Weights of a small transformer language model: 4 heads of 32, 8.59M parameters.
Each number is 128 + 32 x the weight over its row's rms, rounded and kept within 0 to 255. Layers, rows and columns count from 0. Numbers have three digits each. The size before them is the row's rms in percent of the matrix's.

# v: layer 4 attention value, 128x128, rms 0.276, rows 34-63, columns 0-63
# o: layer 4 attention output (transposed), 128x128, rms 0.243, rows 34-63, columns 0-63
# q: layer 4 attention query, 128x128, rms 0.21, rows 64-80, columns 0-63
# k: layer 4 attention key, 128x128, rms 0.189, rows 64-79, columns 0-63
v34 122:176081072133166158156105139154127092144136157149113082145131153201146158128139139171126140149132159098148124125175122096099073119101093097128142124119151097098173118110116114144147109088146134
o34 120:101097128141098121073153144079107130081172123173193174117114112107051108132152066121144129119144102140154148152111155102107150154101197193145089123112125153140124154132144113137101129154142161
v35 109:108060115143107138093122079116105137114105130081111157195150168174108151149155095113129110096120120179130093154119200142104157149085120070095172130101112136166128097099185117122144099104085119
o35 108:095155136140082132120077128106161107099146126182166111065079089104085184083143160110087150132124143043092110163173103130118084150112120151131084122174146172113164144195144089152125163144134154
v36 097:092137164130208129127129088162161136152145136158102151164095081162153124132104103105140126169078111121089163138137143153152145114150157127088123068075144154095119136137096165188126112175147158
o36 097:170144105173117080081153110163123120105104103118125132092173143130147109134093174150139089132173122151127162086126172116139096133116116140145146141125113074154104184138127059091166164054075092
v37 129:130165087101100142087093118178094112120140198147103142098133166120116082119168099128053154143139082137118109148175083142090109112144122184126107107156118136097106134132136112118148105154180070
o37 139:142122109109103118143131117118130147105139074167145118133157130082158189102043095106214120128101110143155161161094154084164133149107175048163165124104129136105171119081112186127104123108063150
v38 109:147124131088150098112088132153141159168130149104174150055177187122110136124142125059104091087115166174081103175102068132159101091151150164109126081102124147122163152098152158170103121104166092
o38 108:049090147147076142112129153116127090109059080073129121173154194176125142105146126142134168155129132062146155117107121124100107108131090081186154184110087082113057110202100142095124118161117160
v39 109:103161189137123124111120101127103152166132140145119157047151096119157129171173106094133074194139085231086127155110130172124136190124123102181129129161134136193122156116080187092133164161150097
o39 117:125111074156125133185140128152163136131122126087139069166134117115101111112124114168158206094104183071117175141138098111146107011104081093091108131138093101130104107141186090123168118101056179
v40 110:105135159083150047075135143131084124161136142139119171126123073087082082111127084130152091104122186129124129162160139156197126112122070082180156068139104097137097064159148157124148153122101112
o40 113:125105090163056149143147090160173127079134094140152086161124175155106122105124168102087184157104037097109129091106105062087125097123215140136152136098144101154103199156167142173114184155135138
v41 099:127152121131143137183138145109106151192071126129185126082136118172184159125142135096102181106142109128182128098055137171154185072140130092172145106167166110107106184099124107107096086138114079
o41 100:127110150191148154156096119140155137094176129094105091155123108126107138131073124137145133134129129124042106171149087151039103152167074099121118126147098138247146120161193169124152161106122195
v42 099:174106083149160142146147136096167166080115133121154131119085107117128105121134123125089098141147142075067143086139063117119057110078224164142088079138133149131101182149145106039168187090149168
o42 089:124134135131092131094097151143139080111175133121132120149139171092157129176122114108147159102144095173189122132099165084144135103162103124128112139128137115124203094097107142217116072122111106
v43 106:087109098125189113132106104148145041168131137112144090131082064085156122135142081174081156157148157168128111124154154198099125140113118123100096126078045148124133157108109155150166096133201120
o43 113:158162142133066108146156122154160169103176117137116186141180184088146143139091099124128080137101176118085178086102100081150124132093125103187124113111161118090131104160080119104129118196097094
v44 113:150102126088107112159123162113137128115104067173090120155129024128123090179181121102124084170170135082099124177148142159129132141081108121124115151106084117118146177085160137146130137165183125
o44 122:111087220146103137137112140121121136129133149086158150150087151110110138109052156133149152132082142156162176117086092089107074050172184146158116129153164131143125053164102095118114148146093071
v45 111:132159159137108104117135129113162130123127096140122171124141105147133102172153142105107108135166114127140089141165166102139152145091114142136146096154100179106062131150187181093076130110070155
o45 109:102100121129159125124115106118093145197154163151149088158113134109164166072147152110097170177103142131127180106071086128175032136148142154133161139149111093140174158112118128163160154086143118
v46 108:139089183145092099165087147120147100137135180103104150102115198200143149184149111132073144153111125159065148152115142096107082119142144124075142083152125126124160151132136184086161107146085105
o46 113:138154072130121156116150072153130125066126137115098103134185117073108150124143134106097126122148154136175127188161108179162130139106158172181088128116133107122108133124118058145095120095125167
v47 105:155106141150154128116101101163151108137135119156105123143138096174148138137029136139137092059154092149154165102100124161168151161175160111149100114143118183092125155099099115119150076168130167
o47 114:131149122174157119134188145104155143130090177128172169147129132107062092121174154151149142201120134115134105139164141129082147115106119145118192141157177026159101110162153108177122119087120103
v48 110:086106081119116153181187153128179141087135082080069110173126137129148122166157084109102149163094078162109117121118159155036128154102156135094130140126122076135115127075154086154116164172112151
o48 104:129161170154107089125112117107150109137123137111154159089139093120113161111060163150126072087169165112131169105147118141170106081193186147173144151146152165121169070117086141121097103085126137
v49 120:113050119128110128082146106129145079123131114139134028168109145089068082120167050148133110101166130147136145204157122113118176124189078166133149121141095022126147102142103133140106148148093131
o49 128:078150135100138132144161158152153126129132138141173197120118123165116122132114145133146089112073096076091061064170151081076089119092155074138154132181151174121068109095214129116097136177166142
v50 107:127121137108102092138129136098068138142135105144090133088129131155123151124120101171156141132158103074138153144145064156151137022113150118114120082145163149023136141102160127142105144126178111
o50 103:157113147128160172107128111097186106048093125135132190193117180159130109104145132132103146104094160170143081133115169081078118181156133150111145122116093103198094150191153158152133121130087119
v51 097:098171108105113114125072186075101074116142160125087121175120064153099075126146104164188094067199172105137100155170144168173114141063087108144104119146098120096116080166074120107119152120101126
o51 103:173062155139171159117180070181139130107126097169101133113096170098137183097125150142100164173090102153136070109113148090117146112125213148109157103076164150149093177083157145163155124107181118
v52 103:076125079139130137087206128148072169126112177121066055184143063119126128128148167078146105107140118037119184142103139149105059065116132095147155160094201147098129123153145103124137078110157154
o52 103:164126160161135115112038153082127088101110122107161231074127133137138088170095125151163139173129122201108115123151129089159187113132148159073124122160143112132105125108093167144142144130069138
v53 106:181117126127177123155128124157148119114120078169205160108171161180108156155149148151124159082051191145085150125097096139117132102143112046096186118104108132172118153085154111102149125112108077
o53 109:074170119140074101132111150097163113088107133089107148139090078080116124105147175110085136162226086105151159172135116135086119127132129168154080119122140149122129193213102142074111169144147196
v54 119:143051137093107093090124120152119165117139092125156099174108192116137196085153164135147122117118195120079126135147151065121153083140144111158145166110150083113146118112093086194075112129113174
o54 121:131119138094124107105148179116058108141101153140130119095121092133111106147104096195141138145134062101154138128122145178106139151118081119095113136103114097154108115120143052109119122139167085
v55 108:114138109121101089140112183065119127118146096162184154153163125218135143166110112121122120117124182119145126110064166136172157125162110090088165178127113132081156136136134130169089064169093126
o55 106:148121171130161114123138106184080130118082146112066163077114138080117109130107217142114064172140098101098110117177093181077098174115104145138118098081134147175068135136117112078121116103159098
v56 106:164153110066106125144119099127140121124123125155126104150087067160138126126057155184203134080125119104125132097136153126150102082090083127097142116171102196072126152118108178124185124113140177
o56 107:143105148173178144126177159193181134126118134102113156151149142176126130144164114075088129164113181173137064140134154127127113215157219138104081117138129061159124141120179086110095139144169060
v57 118:065159144112127075156058142132127120112072143166111110150088112117097099158123088138108154055140089108134103201149129118140122104043142123097170079086129167095135079112084137151140168099164100
o57 126:193093124080104134076145078144108108069125095117133149121174183162148149085122178090154116235073168136121112094152171076138138180161114119149151161113123052093097151106148095134122125115111129
v58 104:111086113155141059132113075099108107100085154125152126096107146132179132082109153123048145132163123099156139126110156109134134081157163135153151116157154186145124157161147113121165190159180104
o58 109:165142143105113181155121132162123137113156155133085098169150123129091127132111118106157154122130151170081077140153118150089169130143112101069125137114119069155114114148087157134131079132133180
v59 114:136157108137132113135177129095157130140146118126068103114161138151129134164159177124163148153126123161098138100134120081045103136162073107184151154145147135105116055154140060154106202157110081
o59 116:139109118090160130109116126108049111112102119096154176087072097130097097095109098128067145078156131105117186157110145174162177109100139164068138145112153131179115168136112190104110056099106217
v60 109:101143086152119169091122174090131099102061085126143071145143120119193160151109110129080137155137117122139066125072165120092114185097158182097165122173196096135129147135104103111084149111137100
o60 107:129050146164154146142149070127099123156191137136130183118125166162080053122098180161153074125102097134124168110135138164199127121142100129140053130128076160148109045114148148115181123111126175
v61 099:149102124184157080124065147079096105137144088134106075106167123185103124093173161133173124111140148089166142173125081160187096090095152107106155125136083104072192130145075152137154110112180091
o61 105:099054134137120172130114114108133099083139155138099142175132172080122139182077107118144142133054085141125050097132203058108198162087131135151144084104198116205092158145144083157116134103148094
v62 104:154205129130119083099117124148135162119142132151137123131120161107134124160133135163151117163094088176109133065086084152140091138088081114084169118151107226117121082148200155147174171108126107
o62 106:104126119129134084158141156129163131108086094088148125130121136174092109103143163066072169101174191130132145164104149094120105144140201140124088149112092102089123200197135116092151120157121121
v63 102:143092077113064123133166120117127142089088088083097052114141174099082136162144168179153124111133085139116117110118132161105092090131117089086174141177137111083168151134162144138120151156133162
o63 102:112115168087192131148114119096167057095176169163106177153107123163138145107113137093058124148145145141189066141145141086155144120201196181122095139109123128129137095142114161074101103098147112
q64 129:105111160179148162172134174102112085121159154133170163135130137169127124150127194144142151145116149106156158136126093104086128093143131099147119103178063210136092120128196196105143158164140154
k64 110:136137117122126101140098144133150144110083152148101214172087124104111173141106095052092102099182132216111130121121077116108106157156089105107100153106106150092137122166111113111130105112111121
q65 107:157125152102109121069073086102166184080080072117125090163154154152187197156132133107173175072117150130169103084112146113150109130153125116174141125095114108133154153163146177133137152076084140
k65 125:112150093094095192076137129124124145150158196128093123192154115135148131144142110200157163088080106114133200119070139112137170115166099137135072136190150161126062129110089113162093101113143177
q66 114:171160133194109151048101168148121201117141089110099067135076121151130129162172165089106109084145124121157085069129137103156103092115146108165092063147134128084125112107164210155125148109122146
k66 117:092108175106172069101130110166111138122134109119150117097119147180191101210113104107159168131088148081108146135121165132162116108164110146097180159207141132109068138134133129163172144057149095
q67 120:158068106121154122199133104132193155120104160123121115138101135127079084177118176069052185116155105189126128146134082125127162125131143140158157082151127159119188065126124184122132085073140163
k67 116:102153129127156144136126096106139170096139120070071130069136161086150140126157172148149173129123145111138137188147107107159100107118076126163155156044120130066100088044168176074121072120094155
q68 112:129103160077062131155069131174092150125188156115163130092161132115102121068113142127113109098173145164123186166141101108111077159146147117113175176174166079131160102161060124170124170079134100
k68 108:105169068117105119184115162158159157148130124197085131126108113177062182077085172096146137108153131155092143160106145117092084162106092180131174125137126104155137185142091093147161108222144126
q69 117:127107093178115100104163118144138125167111169155097132085100071106179129174144143087111157060097105103100153085128119155127134194107110098120125132181152112146117175162154118119101167131118160
k69 115:119079125088116138125131166136155149196132181188117122167131101134150086126144166134128127098174117109101141131146061171113113095150195069124169141095102141104134149149114135151123149115143142
q70 116:165177130117124109122102137100130129153080124142122111165139147189162148089121157101163146192104119108120156104105085120098103103149104123101132162143074174108111247087174137147156118128164117
k70 118:137094095112097115162122128112107137127105179101100179104128157104146088146170113103117073182143142123156213128139103117154167123080143203132113100144116129150107132178164129091187139104194116
q71 110:104134144164187117161110159141138151083169100145157084137183139157113146124200096094156151128158105158182116166159108135150154177079116145135148099104164145146179180103046100071133109091118122
k71 106:173113065092171153116169205062113160190116157098105107170086125148115070114175091110176153107108096176168111144140147159134118108089118166062109099145130148109159087108149095096080113109140121
q72 111:079185064124136132191129151143152097109175103127107177110147117138156117045113151112107118150144106155102129141131116137121114127156076115168122141113046163094057152130118115127137106192085137
k72 112:135165130097131108149159149081116131110082158065177159141100109140150159183139137114077104121139172119140174124135091127095101154167186109150161119073108146123136161130169119061137119155094117
q73 141:134158091199096140135135129084089165127150199144144116124100099088159134119193087120121148142166201138096126099101130094157146161110114164078136109101162100085124080165120117115186141083179127
k73 121:085115137128143096149077113155140098129130114157108132124095102137137153122176130111094157155166195078116122086100089110143106139108106139133152119127094155102110143086108087135172123148198086
q74 119:131133168170209118073148127134136089125142114110144195108151170166081083147090174104114124168082095128119089107122164108119122139105123089137106099143072179110072120096179183102173116108151146
k74 122:090160108076156142143171147146087140114093137157130177177150164118118139127189164088178110168067154150114081100184119139184118101070122154111194108157135117106067096167113178074167157124190134
q75 112:109115140114127092097110105152136185133142113150115150124110134131083132156100063151165081161079103104104135118159121132174144120158105174124119128176198099141144110155118143152173117129113200
k75 115:079159118134129110121086135180137164121116085064178112098186111116126090144151123199158175070135145131130118092139165082098106123089170120153167064182154080130164169099140125084096133109153124
q76 144:127179082140098176143085140157145183157087158141119090089122131092128160163124094091114118121147155126087114096113090122211160167127131169122139163122149118119127068102109120164185139082083169
k76 117:109061104169089154054119069120103162100149135118139082109174104139100086199130054094119071091074195120092144119137128170123106103174129114113087104185083156124111129090167132159168206144159164
q77 113:196107147153181096147106103134132153138095193134116126105208124111133122123176073095165072104078066084154134048111177120154122139144146133065091096155153155135111117131128124129180145124128129
k77 116:130153110110125126107123135167176119105178185102152132091135176065160111119119207138153171148125159122075081133100153078127132138104100138105130074084115124116147136115140147095100106119136161
q78 122:125078128169108167134075107122100138147116109140095103097121126065143204139147080116172152121171133154126166150152060103137142157118109151084117124118093148075136079088101074170176159113160150
k78 111:077085178194112177053166143126089112132129147116136060073120136132080097084072141124135145148119138105099173071093188142143142114158133139117066055109134149114166135140172103108131095122125164
q79 127:153146115123160119139200148121122126169130102110086138123188153073114078102103118175142136106085153120071159204183148106094144085159139062140138157147123100128123183085186212105085153134070175
k79 118:134092101164131106136074087114122157123118173180144096118211118116137126140184117112044139085191049112093096147107116140110099108148174158155186118135114049114133100119159131123145180175122175
q80 115:126043136113086145105101149147097074115155097085089083206208132131106094118157124141068132125144094134116167131144171117080169092119132125206108135151095154145128161145129115121106136148153189